{"num_hidden_layers": 16, "hidden_size": 384, "num_attention_heads": 6, "num_key_value_heads": 6, "head_dim": 64, "intermediate_size": 1152, "vocab_size": 4096, "hidden_act": "squared_relu", "norm": "rmsnorm", "norm_place": "pre", "norm_eps": 1e-05, "positions": "rope", "rope_theta": 22000.0, "rope_fraction": 1.0, "qk_norm": true, "attn_scale": 0.138, "bias": "none", "tie_word_embeddings": true, "parallel_block": false, "extras": ["attention sinks", "value residuals", "short convolutions", "an embedding shortcut", "capped logits"], "init": "uniform", "init_std_qkv": 0.0255, "init_std_o": 0.0, "init_std_up": 0.0255, "init_std_down": 0.0, "init_mimetic": 0.7, "optimizer": "ademamix", "learning_rate": 0.00039, "beta1": 0.9, "weight_decay": 0.42, "lr_head": 0.0152, "max_grad_norm": 1.0, "warmup_steps": 291, "schedule": "wsd", "decay_fraction": 0.854, "decay_shape": "pow", "final_lr_fraction": 0.0, "batch_tokens": 65536, "max_seq_len": 512, "doc_mask": true, "train_tokens": 456500000, "max_steps": 6966, "dataset": "wikipedia_en"}
Each number is 200 + 20 x the weight over the matrix's rms, rounded and kept within 0 to 999. Layers, rows and columns count from 0.

# up: layer 13 MLP up, 1152x384, rms 0.0401, rows 80-111, columns 192-239
# down: layer 13 MLP down (transposed), 1152x384, rms 0.034, rows 80-111, columns 192-239
up80,196,243,224,193,134,213,173,199,200,189,200,160,192,151,172,221,186,227,212,212,194,222,178,226,199,234,150,164,191,199,169,218,214,185,219,217,190,176,210,175,233,184,189,162,217,202,233,204
down80,193,214,196,187,166,162,214,209,204,177,219,229,191,188,196,193,219,201,224,224,211,196,198,220,193,216,221,199,207,203,207,162,188,191,214,210,217,230,214,214,180,248,190,213,181,221,201,189
up81,240,213,190,232,216,215,198,253,202,173,197,209,191,178,190,207,197,198,178,193,174,228,196,180,189,185,205,167,223,160,190,203,208,210,207,221,175,156,236,186,167,217,223,214,220,165,216,208
down81,183,186,216,185,214,197,191,219,193,209,218,174,200,210,217,205,185,204,203,193,195,232,210,192,229,239,197,219,237,195,216,181,210,179,211,199,182,208,212,209,218,253,216,209,248,150,203,195
up82,211,181,162,203,187,198,195,174,200,176,215,188,172,218,162,187,221,186,229,218,211,186,210,215,213,218,206,177,221,139,195,242,196,218,205,227,200,218,203,188,163,173,201,227,219,237,228,214
down82,211,171,163,214,194,229,171,193,245,187,202,209,224,183,167,223,176,199,238,194,212,230,221,216,174,192,189,222,189,228,197,212,183,181,205,244,207,207,200,210,204,206,207,192,194,220,186,206
up83,189,210,188,197,201,211,230,192,178,201,204,208,219,199,172,215,190,172,204,221,215,208,181,177,198,203,192,174,213,208,200,228,251,191,199,200,207,172,188,186,198,204,228,195,193,219,222,208
down83,194,202,177,224,185,178,202,195,189,186,200,220,187,205,212,243,180,206,202,180,209,189,209,192,198,205,189,183,233,193,202,204,184,194,196,188,187,236,222,201,206,158,194,202,200,169,206,192
up84,241,228,178,239,222,202,180,215,193,206,186,170,201,189,188,205,203,244,161,187,219,231,194,199,175,216,202,181,188,178,193,218,192,210,195,215,185,177,163,226,219,203,189,199,225,208,203,180
down84,207,155,158,219,190,222,152,199,196,189,198,231,205,201,183,198,210,195,224,224,195,157,217,197,203,196,181,173,185,228,168,238,195,237,188,207,233,195,201,207,206,195,212,222,207,220,207,189
up85,225,206,151,189,204,228,185,207,184,151,218,171,192,251,201,208,169,205,206,169,186,215,202,208,211,185,229,180,219,200,174,244,199,200,231,205,195,225,199,162,219,202,175,196,213,234,197,205
down85,195,204,218,201,203,231,209,187,204,178,201,198,209,220,213,198,198,227,205,203,222,179,204,208,201,190,179,151,150,171,200,213,202,243,203,234,194,198,177,213,200,215,201,207,177,198,157,184
up86,192,175,196,220,175,239,195,203,238,195,188,208,186,200,208,208,183,180,192,257,207,191,213,213,218,192,215,195,189,193,234,217,224,206,190,231,185,189,202,200,213,219,208,193,151,191,176,224
down86,174,215,221,206,232,215,168,203,205,174,197,196,243,220,220,211,174,217,203,171,215,229,232,201,175,210,173,169,185,192,181,209,182,234,223,196,199,187,207,216,177,213,190,201,199,194,241,215
up87,175,210,192,192,189,210,162,191,198,191,174,188,182,228,186,225,238,194,197,158,220,176,191,228,183,226,205,164,198,197,186,198,240,181,224,182,159,217,197,192,199,198,236,221,194,223,198,187
down87,211,208,193,182,217,190,173,187,183,184,182,194,222,184,200,206,200,184,155,190,220,181,213,216,204,211,194,198,195,215,181,223,184,209,199,216,171,181,230,188,188,155,195,191,190,194,204,195
up88,227,195,192,188,201,222,204,203,155,188,190,208,187,167,179,192,191,206,208,178,193,225,179,208,219,206,182,198,198,191,211,214,213,186,182,218,233,168,211,196,199,173,221,228,199,228,192,188
down88,201,213,213,205,234,228,216,194,192,196,216,245,187,220,219,224,212,214,183,215,210,188,196,221,152,202,198,188,192,184,182,176,210,204,205,188,197,187,194,204,216,189,234,209,196,187,207,188
up89,229,210,177,191,200,178,164,251,221,179,193,180,200,198,206,198,192,192,195,190,216,165,217,204,217,188,220,206,210,182,208,222,194,191,195,191,229,175,189,209,227,194,204,226,199,184,195,213
down89,203,214,205,201,197,190,201,212,168,227,242,205,238,199,211,191,162,187,171,215,199,149,202,195,159,185,166,193,209,181,218,222,160,190,190,232,230,203,180,200,201,185,208,219,214,185,206,177
up90,170,211,207,197,159,207,162,194,159,197,183,183,166,217,208,193,223,201,197,198,188,224,182,214,218,191,189,165,194,199,192,209,224,194,206,230,187,222,221,194,218,223,183,191,182,219,176,200
down90,187,205,208,193,206,166,200,208,192,194,191,217,210,210,158,167,177,209,194,209,198,183,225,198,180,208,175,231,196,209,177,195,207,186,212,169,212,202,182,182,186,202,170,191,152,213,215,232
up91,234,231,178,214,214,248,223,222,209,175,222,194,190,223,181,184,243,203,243,202,195,211,186,202,210,192,184,209,215,186,190,200,201,226,191,159,209,166,238,203,191,200,187,208,225,187,212,166
down91,157,194,179,200,222,188,196,174,175,195,229,215,165,209,226,229,186,233,198,217,177,189,213,222,183,207,213,217,194,207,210,159,211,198,180,235,159,204,218,203,200,178,218,185,188,245,182,188
up92,168,220,187,190,137,216,239,198,206,185,188,202,225,196,202,186,233,220,229,216,197,220,200,185,206,190,159,196,188,169,183,215,211,155,217,192,234,238,202,185,223,210,192,168,162,233,237,218
down92,164,206,176,188,194,219,223,241,173,190,198,138,184,176,160,182,225,231,213,222,194,227,171,188,202,181,200,182,228,210,226,202,212,218,198,227,199,217,230,221,222,206,205,204,202,220,195,184
up93,155,198,199,213,151,184,203,197,216,185,219,203,151,205,198,187,228,218,218,179,195,248,186,186,199,199,229,226,167,202,212,201,214,207,222,183,187,196,182,192,204,175,208,187,185,185,181,222
down93,194,233,199,194,219,190,194,199,172,159,233,151,225,192,235,210,215,189,215,203,196,194,175,208,217,181,202,221,198,207,183,185,209,232,210,201,187,188,196,194,202,172,184,276,209,179,210,191
up94,215,197,196,161,175,197,217,206,197,204,177,186,185,214,194,202,228,207,199,204,219,199,205,187,181,206,187,186,194,181,172,185,175,212,222,194,213,146,198,196,194,174,193,180,184,218,201,222
down94,204,187,203,198,171,217,206,217,235,185,217,204,219,191,194,211,229,218,180,189,174,152,207,206,193,204,209,230,225,183,200,179,209,185,184,212,202,194,190,200,201,223,213,167,195,199,200,187
up95,181,208,218,199,209,205,201,192,161,186,211,213,225,248,243,196,199,185,199,217,190,203,192,190,189,201,192,202,211,207,186,199,224,220,199,206,208,204,254,206,196,173,190,190,219,204,209,196
down95,210,172,218,211,228,203,225,201,222,195,187,219,202,133,159,211,173,213,183,166,182,189,215,189,163,179,179,198,185,207,198,209,226,226,182,244,196,205,205,221,220,204,208,184,171,196,192,233
up96,210,221,172,185,185,215,211,209,201,226,184,183,222,191,197,172,218,187,212,222,195,195,137,193,182,206,179,217,232,221,187,232,208,220,196,157,213,208,191,212,186,205,221,222,215,220,202,178
down96,199,186,213,208,225,213,188,199,184,183,220,192,193,195,240,192,208,200,194,211,206,215,197,175,197,198,165,196,233,195,198,207,215,168,194,194,171,169,209,221,229,202,176,186,195,180,208,189
up97,238,213,213,189,168,204,150,237,182,188,235,171,192,205,187,179,199,179,187,176,250,225,166,208,205,202,221,185,186,196,233,232,174,200,204,181,213,230,225,188,189,218,169,192,172,201,178,173
down97,178,209,171,184,159,231,203,183,190,207,205,220,167,211,183,252,174,227,180,220,191,192,182,214,205,207,203,164,174,215,214,191,214,219,202,206,199,221,198,177,163,201,222,206,187,235,196,181
up98,181,198,196,215,216,205,167,163,195,182,172,215,204,189,229,201,218,217,229,202,182,224,223,209,204,214,215,224,177,195,187,224,199,175,192,170,208,204,214,183,145,197,186,202,210,223,194,184
down98,188,198,207,190,223,178,205,242,215,197,233,212,191,202,217,226,213,266,163,226,230,208,201,169,173,219,230,219,211,193,196,217,179,187,168,200,188,223,194,227,209,223,188,190,219,200,221,157
up99,195,187,191,205,198,203,201,194,205,181,172,206,235,214,170,201,251,246,186,209,177,224,220,173,224,190,161,242,171,183,225,206,194,204,177,198,213,167,245,217,232,252,201,189,209,209,210,214
down99,210,203,188,202,203,188,180,215,186,195,229,254,199,192,204,160,219,216,229,194,226,184,234,213,173,203,191,213,193,188,229,191,243,172,244,190,210,192,200,194,160,187,192,170,198,160,199,215
up100,191,197,184,170,212,194,192,186,188,208,206,199,184,208,230,211,188,227,177,190,217,225,214,210,183,218,201,192,217,178,184,201,224,218,191,209,225,190,183,188,197,199,217,216,204,225,162,166
down100,202,195,184,210,195,211,195,219,233,172,216,214,193,192,214,186,226,202,214,209,206,191,187,188,213,192,194,220,206,169,187,199,231,202,204,197,225,184,230,209,196,198,192,210,208,229,201,213
up101,177,193,197,189,180,180,228,209,186,165,211,202,186,223,190,155,202,212,221,189,178,233,214,211,223,190,177,187,209,230,191,203,200,179,201,183,197,197,190,200,226,220,182,213,232,220,222,197
down101,194,212,190,180,186,194,171,217,210,203,189,191,182,200,183,238,248,196,179,206,160,248,185,230,193,209,212,236,228,173,240,188,201,238,227,192,218,209,154,197,160,192,224,193,209,192,201,200
up102,182,218,200,195,201,207,184,170,186,225,225,186,169,168,243,212,222,191,211,212,199,242,192,183,202,244,208,198,178,185,195,202,213,236,194,200,195,194,215,180,226,198,204,197,185,245,186,173
down102,196,195,210,179,191,189,176,193,184,192,209,202,253,225,197,181,202,180,229,191,203,168,171,170,207,204,181,170,178,213,208,202,176,182,201,199,202,189,173,223,188,205,171,191,193,222,220,211
up103,218,198,195,205,163,186,190,255,219,245,225,192,218,214,206,183,211,217,178,190,216,231,187,189,183,165,185,215,207,184,174,226,210,211,167,227,204,229,209,170,185,223,176,220,208,171,193,231
down103,200,195,172,181,209,187,223,186,192,218,190,188,177,192,211,182,210,222,203,188,231,224,225,220,202,223,210,194,195,187,198,216,222,198,212,165,163,191,219,188,207,201,203,222,255,191,163,200
up104,182,212,153,214,185,219,183,229,182,224,198,210,160,204,185,188,195,187,183,213,169,213,186,165,218,196,210,224,209,196,197,219,233,167,146,223,232,218,202,211,232,208,211,217,203,231,216,212
down104,197,166,185,212,201,165,213,217,191,211,193,201,218,222,180,193,206,190,195,179,175,194,173,192,189,222,221,197,201,187,203,190,183,264,198,215,215,192,221,205,205,193,164,162,201,188,163,185
up105,196,209,185,191,197,221,218,200,210,167,236,194,187,185,219,190,194,177,222,232,190,198,192,195,196,228,189,191,179,178,191,214,209,217,204,200,222,223,214,223,211,226,171,215,198,201,178,227
down105,206,192,165,119,216,216,207,186,201,206,206,199,194,205,244,187,194,182,190,197,190,178,168,199,219,150,200,242,222,192,217,214,219,239,134,174,175,155,193,211,175,225,228,176,180,222,191,174
up106,189,208,166,209,202,234,215,215,213,193,225,180,188,200,213,208,198,209,185,234,193,204,208,177,217,193,185,203,213,197,188,208,201,222,169,211,205,175,209,163,191,181,186,194,243,200,209,174
down106,202,214,210,221,172,202,201,149,170,203,205,187,205,176,228,204,194,217,216,199,219,184,176,192,208,238,200,195,191,209,213,200,181,201,222,207,210,183,190,221,224,196,196,195,194,192,186,201
up107,185,191,189,203,207,152,220,255,224,195,200,196,211,224,183,199,181,167,180,217,184,219,217,202,212,198,207,202,161,178,182,229,205,220,226,190,202,194,201,192,235,225,218,213,206,220,214,195
down107,184,161,219,170,190,202,182,207,183,191,198,182,220,206,236,243,193,235,192,203,192,220,214,191,186,168,215,182,209,171,206,224,233,208,218,179,194,209,217,218,230,228,217,193,211,206,225,204
up108,198,188,216,222,199,198,221,220,235,213,200,224,143,224,198,201,209,218,205,212,193,203,215,193,201,192,201,197,162,209,195,210,211,190,198,200,232,173,167,192,228,177,178,221,187,171,155,201
down108,215,175,224,189,224,196,185,233,182,230,204,214,201,205,179,215,246,219,211,206,194,246,187,188,194,227,210,201,206,174,211,187,204,217,238,222,191,189,193,201,201,224,159,224,221,178,168,190
up109,198,199,206,173,190,227,172,217,193,172,194,200,146,190,157,198,211,193,213,211,217,188,210,223,204,209,206,169,209,193,209,234,215,212,242,197,204,193,250,238,202,225,210,228,167,230,227,187
down109,216,183,196,198,176,175,250,202,230,199,225,213,216,212,222,181,211,185,194,225,219,216,186,190,185,229,184,224,171,191,217,210,198,192,190,211,206,219,207,200,218,235,183,178,236,166,233,184
up110,177,227,192,196,196,215,176,232,198,166,178,210,208,192,217,177,184,226,204,210,199,195,168,214,178,193,204,188,186,184,189,210,207,197,203,174,184,221,188,212,199,183,197,185,160,215,193,162
down110,227,209,206,228,229,215,209,198,178,189,187,180,213,162,197,206,179,197,211,179,192,171,223,196,203,190,214,209,183,201,190,167,207,183,164,174,197,220,191,215,211,208,180,244,228,209,173,232
up111,150,204,201,204,210,249,216,198,177,183,203,193,187,206,186,208,217,214,198,226,213,205,177,219,164,205,170,202,179,149,200,189,173,223,222,164,215,238,178,218,213,215,203,198,208,174,186,238
down111,202,145,182,170,188,198,222,223,224,193,241,217,173,207,188,185,188,138,204,151,186,161,191,197,158,197,191,168,188,183,199,196,241,195,216,190,213,231,234,200,188,217,186,181,197,196,202,216